config.toml
n_layer = 8
d_model = 384
head_dim = 64
norm_eps = 1e-06
init_std_o = 0.00614
beta1 = 0.9
seq_len = 1024
steps = 4313
Each number is 128 + 24 x the weight over its row's rms, rounded and kept within 0 to 255. Layers, rows and columns count from 0. Numbers have three digits each. The size before them is the row's rms in percent of the matrix's.

# layer 4 MLP down (transposed), 768x384, rms 0.151, rows 624-646, columns 192-287
109:120116071086179130128074116105096167144140123129135163099108112152144110117113169149093155177162118161169118120189176103147135137114140102156168091144135131087122180104135107114151151130131140158100122164138138123112118088087119135169120132092121106106076132125105151194134104116148117143
103:120146157112151124094133141127143141165140147129154113105137111148144126150147090115116118106172124134098110116154125132155099145117151116129129112114116114103142118189156175142122141132130131125104157135134123130176086161132164082146144167159160110140171110155131136165145169126142116176
096:086168101110117130159136131121134131136114158114122137109158180150128125162139107113162092116149112144109136120142123106129122126164119173130093166121122108105101131092138149152165154125115121110102130143114152127121139121100147171145132094128118149135147176144109147138119167124136131114
107:151102128104139108134163133116146135123138190147100140160161109167140138089104154124154127177156116129141152120145134074109148169157114139125135110136093110134122148105090105158199158169161132135123087170153132110139111157107149115141168147130099116151102112113139122124099119150128167088
089:081098127167127067146154110155131162111103143096125147068100102101138113157084191127101132089056151130136147124114128133139066131107091127146145148121108114083141106120132089111174132141197136163151125114094127145132135116114130150113116096126143151126128111116125136128123124127124128119
094:128101116101103117131157187125131155133155118140151102213152140161105107122168115151144133126122107119112144140158089149153148140117139149063120164070099118160094103150110100115089136135102132111127116136092107127135134151175136145121178140106118129079134110145177108139148108148128141111
104:102127152110186102153112168064113115124114091123110128127156150130158116061104116135154088121147084116154084142084106096127136149088124150123119129119131090072108138100153112127134148108068098146163091148145089107097137136156118090129167151113116155143130100132151138128097110101063134151
093:101163144138164119077097154179152142151131121121086112117137157122112081118118096124123137157113137114160125108105092129110118117131096150123151105124157081146096148131069129136126123142150144086181118142131151165138148140090116182131114126126106124106086158127142137138168109138116111162
098:097110111092116122144139108167137127096132134112109112111158123112117134095118140136120134137109110109138139165090133130180118144117141054142161127128141110092129148077134128124148124102130134161104127173171093091121118110134117146102123118143151087143143100155109134106106169153115172111
104:087138125188126177142113139139113096124107116131148156160092170143152115095178161102177113150102132145131130139105169109090123123088146164131086125125161114123144139123084130124164178123144113129140107114152104119140166137154137102116115102078112140140149149153142158167126101131170168095
107:091151098121101158140140118123116117148155069115142096154145122116183194086122151168135148119162146094099168163151143191121127168098143135117149133100152117172099106138133061134136120085127116105107094164145113112146164134103164130141088125146077159093162156081134155097111157160151104163
094:099182157144165144120109129124109150131108126135113174130120112107111176108101138123144107122175133165124124143066117134094158099117095107085133161113111121132092167109158109163119140103162178164144119100142099139162079129148156153125152174153111139150136127147173183138070170150130095114
100:136124164108084114112108120102124080117099118115115135123146106097139122122136122144133128142167138128088105120082129099143159151127118088133120128106145125131093079121124125118157139189129148120152130136161123103103144076133187181149132137127132125122085125150105127113115117153118159167
088:120148141131129158145149190121099128153079154134169122175141100130161137058115104161106156140117134101109121143113122136113160114128109118137112118111114134137154106161132102109104121106168132111131144115156139087142117129135144149136122153135090151115122128138149137115144141129151149112
102:079111129161136170053134208101129140102154142118159133072164092137148145125130113117108137126123137154094127109157143136159102157062110109126109083122102135090110084166138153104124106120105133172115124102137101103177144112163169089125112130117124141123148133137175123091133114126152089110
110:139101151128126136123136126124135156112113099179097092096109108109113134127133137128092167130132133118152114097139145135085062177173162121108147135103112112088153102123136132147100106121142134131136063160128124144106139107122119142130159129148166150084168126075139150092085091116098126128
102:146122174140094137170105112130158129117093121126161114137124133129174132130125134111103124132169126148154129127119100125071175084086118120134074156109155139081124123188118109139140124113148115162144108126136085135124138141129125106110103156139127142130095120120092131155142114133142075166
105:153079130110118143122132143093114134152142141180110150117105092111095104104120087158080191149159161118138140137115154115134102110141145103148131133165145120131137137089130116129136150101120164099119145119116124090134117138135152126149116172138136107126140123132124113113132154102109121110
102:140104154146134123146131053119098122133118091103114179116091117136138127083096145141130085126137112125165135103139138144124048113100120131093121157115137108111098129103111179132143142109106144121135117096144082122117116166156182129133157148116184116144161139087101117117097164136084142143
104:097117139136090097109157125089145170118191146134128133166115165119151123172136114132158156137117117123123090089121123200099151148127140124141162118175118098119112126140099115126126162148115128173096140111149087149092133151109103115087152160125124116114162098160112127116159074129136088117
097:068145138181140160141135114123145129144148122154119113102144109140147123135133154091075122182135131127096096114074127113123120108122128173121106150159111144142134150134092144164109141163099133117095144147148147098154126156095113106123151121169134172167092134086162100138174158118087137153
097:140147145183139146141093153066168124127122102132128077163157177114110104117115158149125144111125141095108149124138133152150113101124108102139126178115106129089108085089146099126110109112150102108110122126124114098130133125119136100125156119119171132203127146134133110131134114151138146144
095:131130120127143119145168150149094119089081150109152110115118125140136113132087128148136114127155099115137152122097100139101144124119159114130133152138138145144119140142113121109087113162186172153158133107163127183161122129067135191075159106153142102080137128164087154096122145096130120135
# layer 4 MLP gate, 768x384, rms 0.0712, rows 625-647, columns 192-287
101:120153095125132154167156100098129118140153130125116095116178100162160128057107157160108114135132120159106110143148119118097137120109153094118124113159145157093137101122137102123144075096109130135149122115103120196075191126127129167091170109148091132126151142133120147152112155110147101149
099:124141133160143139160114107135147124144126115127147153102087117144142141097103141107137160140085127155096125180159124117111114095147136089106116133141123145115126117129150116130170118136145159137152129147102119109126130185102153112126173106117126146147125127151106124154143118146099102137
106:104156097135145139092114160164119073152132177059137106172090120161132105113148086111119155161149097132116128140157153131112102122134169160116133129142099111134110125150123110116085120130159133106138128111135116122136135117088092110137058109097157127146179157108126153102172128146136103148
085:119116160145144133120133128168172195132166113135124088193091140109106106122119109127109125128133135100090149174169163142093134091121148104117129156152111101106147130129155153146125132118165093164146167073127132159126110138108154145082128103117158108116138143152144132138104084092151114122
090:142113149099153166136138128117147117117107080132145092159098187136130153074107132139100145149099121063092100135147166133099098110153150126107119133147150138101129122145089088159110145138148126119080166130067143131090116152143156125128176103121133125125144152135101107108163180125134152118
110:179099172136129163108196110136142107125121096125166109170126116134107108124083161098148135127096127135125153135078133157173143118107148126151147148155163096121142143112062140148170156160158079140131169105165117130147120128115169160109092135156161117123110104126099140108130102101124124078
095:143132092082083125156121132096108139151123146117120140130131101110149148145135162102122115092122104141109099109121109124097152124120096130106135115089114122124141111132178128106132137113091102128134110095143128149114127113104149116132131120126110151115136113165095089142107163158091150106
101:176140103153163146141122114123112119123101149142136161117118145151118118113158112136150110149124163148136076126141113142087058114134128079137127154143126135120142145161157127089113117095137068135094137097141162207127102127100094135123109127155121089085159131141169131134102145106176103113
101:119120124136084142108089131137100157168165128151131127101163108133112106092164136120101153090142117121117148061106136115109076086151139087124135116128135180163047110143171113152131084090118117154121145126157098125152100117118146111107110136134160113126129159135123164107099115130128075120
105:078112137142148152105147115149108123148126098125158111172112154090125156136121160141104140145107110089116104135100135139055139091143112138160137150108094146127116136088114125122118110117121173172093123161118084088123096144120147120134094121125126156101113114164091091170115114089142084100
100:120127128189113122124147121155156119148121173107138111130112093105088111136127097128130120113146099151163117119139130137161113136158084120133129131112119090094116182094153134079118091118095094128146102130139122075138162123165150149120120106118120129107123150172114181148114093194127168119
100:139098119132132150150151113157131148124128131146105134159128150144096136113118133147133135154126119144146114149116161102152095128148142108153172154119149106084127148152138131120156141130125167133105108111113106154116130111148092140125101078164062128182103104147110170152089173098108105132
089:099166148171159169149091110128152118102170117114068111129142129129138126125164154091120092116121143122148143109115129114143147131114138145168119134142146105149120144105118171123105107086124152126118119134135142160132139125135137142120107134155112128133110106146074144137093119144107100111
104:122151129147096125108153105127117094077121142168204135135122131138087087152112143130122182124116174145073121136156104118108148134096142106160072141107141153134151128088104119111116097097139144119114134145175131102091095080129104171188131142171141113134088126119148136150092080115155160123
115:142096129155163145155169126178131107136097121100144171157116101158139140136147093120173099105108113124105133114096131142139145127141147132127133166140143161149145141117109117107134105126112122137139171096116103176126118108083183114122144121108128125162111157108131128132169133122156128109
097:171134105158108124143128119080140120103104103158131149097143142123142153156103149122136163122109116128148128120124109153099168141076125129140082132096111109133154140126119160154142127103126139129109077156131130109116134108128119161172123156108137155108111158086121146087082135121120118120
109:144109168112122155130101117126130079132125125131135073182144143127149063115133132153119166135099119148175144133100134123130139146139146126178131129110139119095108157178124155093130101164107128158145131124144123113108128123135118153144123096142155054144193136116097164135170138161133070135
102:129127132160129142105139149137187144155137171130128089147150096170154084131123188173130176144093114114117070137163081127124098091151131105114107141094081154103120125170111145147132127084074121159122125113140141137097146141136153115122132126132124152141132071111161151132118134128145123114
107:107139128107104116141122097123095147104118125150150147122120139115131089118126149094142111129072149142092101136105165103135106183112181135120184131149143085088117150090138167147129095102092134182117128138155104110119132094102119124143131108130095131155173159157104134154116099092102061105
104:081116152132113135172141085133074135111125139145120121146156143139113117162107110158139155153129108132185159137195103090136138143133130086162130147120096085113130135097156145159108154083103106100150122093123133136152127139105129173094128122142109161129094150125101146101097124137186109119
100:162133106163155142129149138106149121114137091146125093132146144130126090158107123169099128100098172065091154093067143108123110134143165131116128160129151120135146130144116143126077119091129148133157109118095149121124115140131145137100158102145151155132171138128131128165153089138151113140
100:203149139172153059142099155148094091136112141149182082086098125140117154132116136151083116164118098164134099113138160103159113106138129167088149116142131104139164085158166129144110136141172146136097136133092154125095100179127142124131184123149122117139138121157118150088186113084115120120
107:179132155124095133124102100092131101113108117098123142129111082122128077132154143095148102129118128119139106126154112208090146148147125106140155096126137151142125084173128091145080158148125128128154142142110169112113155141123160124134054148123110110109164088143109131149139126096142150198
# layer 4 MLP up, 768x384, rms 0.0747, rows 625-646, columns 192-287
103:104129119128169102114109122105116150122065188133158114125085130097106093155143120113126143147108138120144152174143140115144085144143109123161138123133142130138120130119114132120090110162141101157166141121132134125131071149127097087170164137113155109104134115103149063128139117125149142114
094:152129109153109114118149117144129119108116143122100140145124115113128100102084160164134144135132140101104109156113144126136122126113136097127097129155150128145151120151089152096104156134108150117123126090113140157127127113186170094122140131161174120120113129124155096147156143132093123095
106:145146127144128096098149089088135096112130160153115170089118129128110184122074155118117132108148133115115169122080147086112112159112119117122125105126139116145137157097153100126119132153147143154068122175118121157140179124111110104117105124137074111146103120128134161102075107109166144064
087:129141163090090102111108113087155112129124120129132133114188163116130132144164106119122128128168098136100109182160143100160137110135112089124116124088084121134133176109126113124109103111127132139122095109111098171099132051114146130139111077122136115117124156121163113130091128123108115138
090:115130110176080147131127146145142113143116095149146139128134090134127121120127134110113146145092129165111157146105104148102168136103102180106106114116106111103133158107105133143138153164128135131133118157112110165100182123116152138132100143106114171152084118157100106091119120095144189162
099:112111134137138094106108121146154176163127128126104125092150133111124156099119143118133141133152169100183137146106126142129122122105142079156183157125144133146127150082144154126095124131107145139107147086116106132084125097105104132109136115103130132120129141139157128106114109137099103154
093:123139160079074121147110111136121140150123173107161188162135128152125135115119174117114146147132083067102111174122141106121092121079110144114137125118101171093150121154156109098143130119094085136105161153164150167094137149123131107113114140118159130104155101167139083134146116125109096136
103:166115126121102154073131122115100136148121117126147175135139148129158119110126119113123117114155143120128134145130107146085096122111123147131128159134084092143130118172100117088141129130134150131122152140160166122150108150116156125129118163115146154125142082168076153140102139097142158134
101:121151156154137141117136121109116163107112123145132147150132173126138161117134152112117127156160111105151093136155142131105118116136117093132129103140171155077165119110099155113163117143129129095183062129158108128150080160134120131158092129155113100110115156138109149173100106092128106106
104:094129126120171154105184160134137142141136118119133120116139127144192160108182112117112079150108121133132150145140142121150127098148133138108108128140133116141117157108139123136129138118078129092106139137110141116119131158190121172139112117164108154123108176128138109120156137174147150141
096:129098127112147104126136100135127143118121132177118123143161081124131123121126126085138139131115099140148116106091124141130148114125142160128141112148142162137126112167126079137094107151077155131142144035128136139117164165133151121146155135136155127107080111124167106137118105116117160152
100:156123144157171147064122117135130137157147115092130103101122150101155150138105098137104116123170190161103111067098165144111144132129118139168143141103151129106128165092111131103076153084110160111104139143127153161159102149125123121084147155174135150126127084144123115121145137108154136115
087:143146127073125110117119097137126154118147090122135129127120133150125130138114127114136118117125089174113110105133129143129125124114117141131119132127187141147153133165138132122138129137076109107112122112134121126112141154098158086162111117129156122150097106120160132152165167150107119146
098:140125107116119106130109105126131128125154112133137145119125111125107118119089137098113098124152142138161122118144116122103133129101108097107128157129129080096096141158134120145131145154111106130125116107098144120177128149167139148070125132103152106152088107104110110138147135122131133110
118:129143068161132107145109084124144136146150125106089128118152114114105144121153160151149099132154145111135086150161112131109112155130111076096160156144118157072126123150093159123080107192151089139144077137125134105128124106138137156095148128103158171172183144147152105117140110129086117158
102:101110164151064138068130113156085144101135125140132157105090139141154143138136131120125081117072111098126132129111121123162146131142098144088189128130130138154117097103144129089119099148108109152096134159145160150121099117123112108126147155121139102113068183152081143080089088124097157120
105:094111153092130155168156095121122113070145132146128146139115102119118148132119134118087146173099157104117080127140122141170126128146122117102102172183112089179095119115123127101159181157155108117093109110146107115094109160132136153160166121136119133127104099149136132137153105140102143125
103:156104099168122113137147139159147126146092118145120110126140115117096134078105155133183127109146102106140106140114097108098079080178128112124154184154128150099187126109130130145152128074103105132097117088128123093127101162122152130161162134139148165126092146116102144118119146117108122105
106:107147116107128131137159148147140130122099089092152111138125084115148118125158072070148089153175150102169105153133135089136106132149183115116095112124141085128123112108138093109146128135165137126118116118167145099149101110127156129095139148120130141159121102125089068136129126184085123130
094:160125160106089107111088146156133117077159119129143111105133146131103117127137144067150129123117137099139144125136114115096100126145132146146156146116133122155142090135119122130094147135157156128122092174083132112182117140117102113142160145137125143122124146076095121140166126115089146154
095:116120145110122146155079160117124121143124163073094182132152136138125177140116136144114127134145063148147114163129129091121187121131158107107102123114102150101140119124146114112104113132153091124098160168148097112163132138089098132099098137114122142130119136129128134125102103156138123121
093:115123127072148106119147175156119150150170117133129110123190160144145123132128084144102125145133130096133138111173161109106149120139150132097155080127142067119136179152138155157146160131128154124131104133107106147149155155086123112127084165093152115136143145138160110132083119145132151168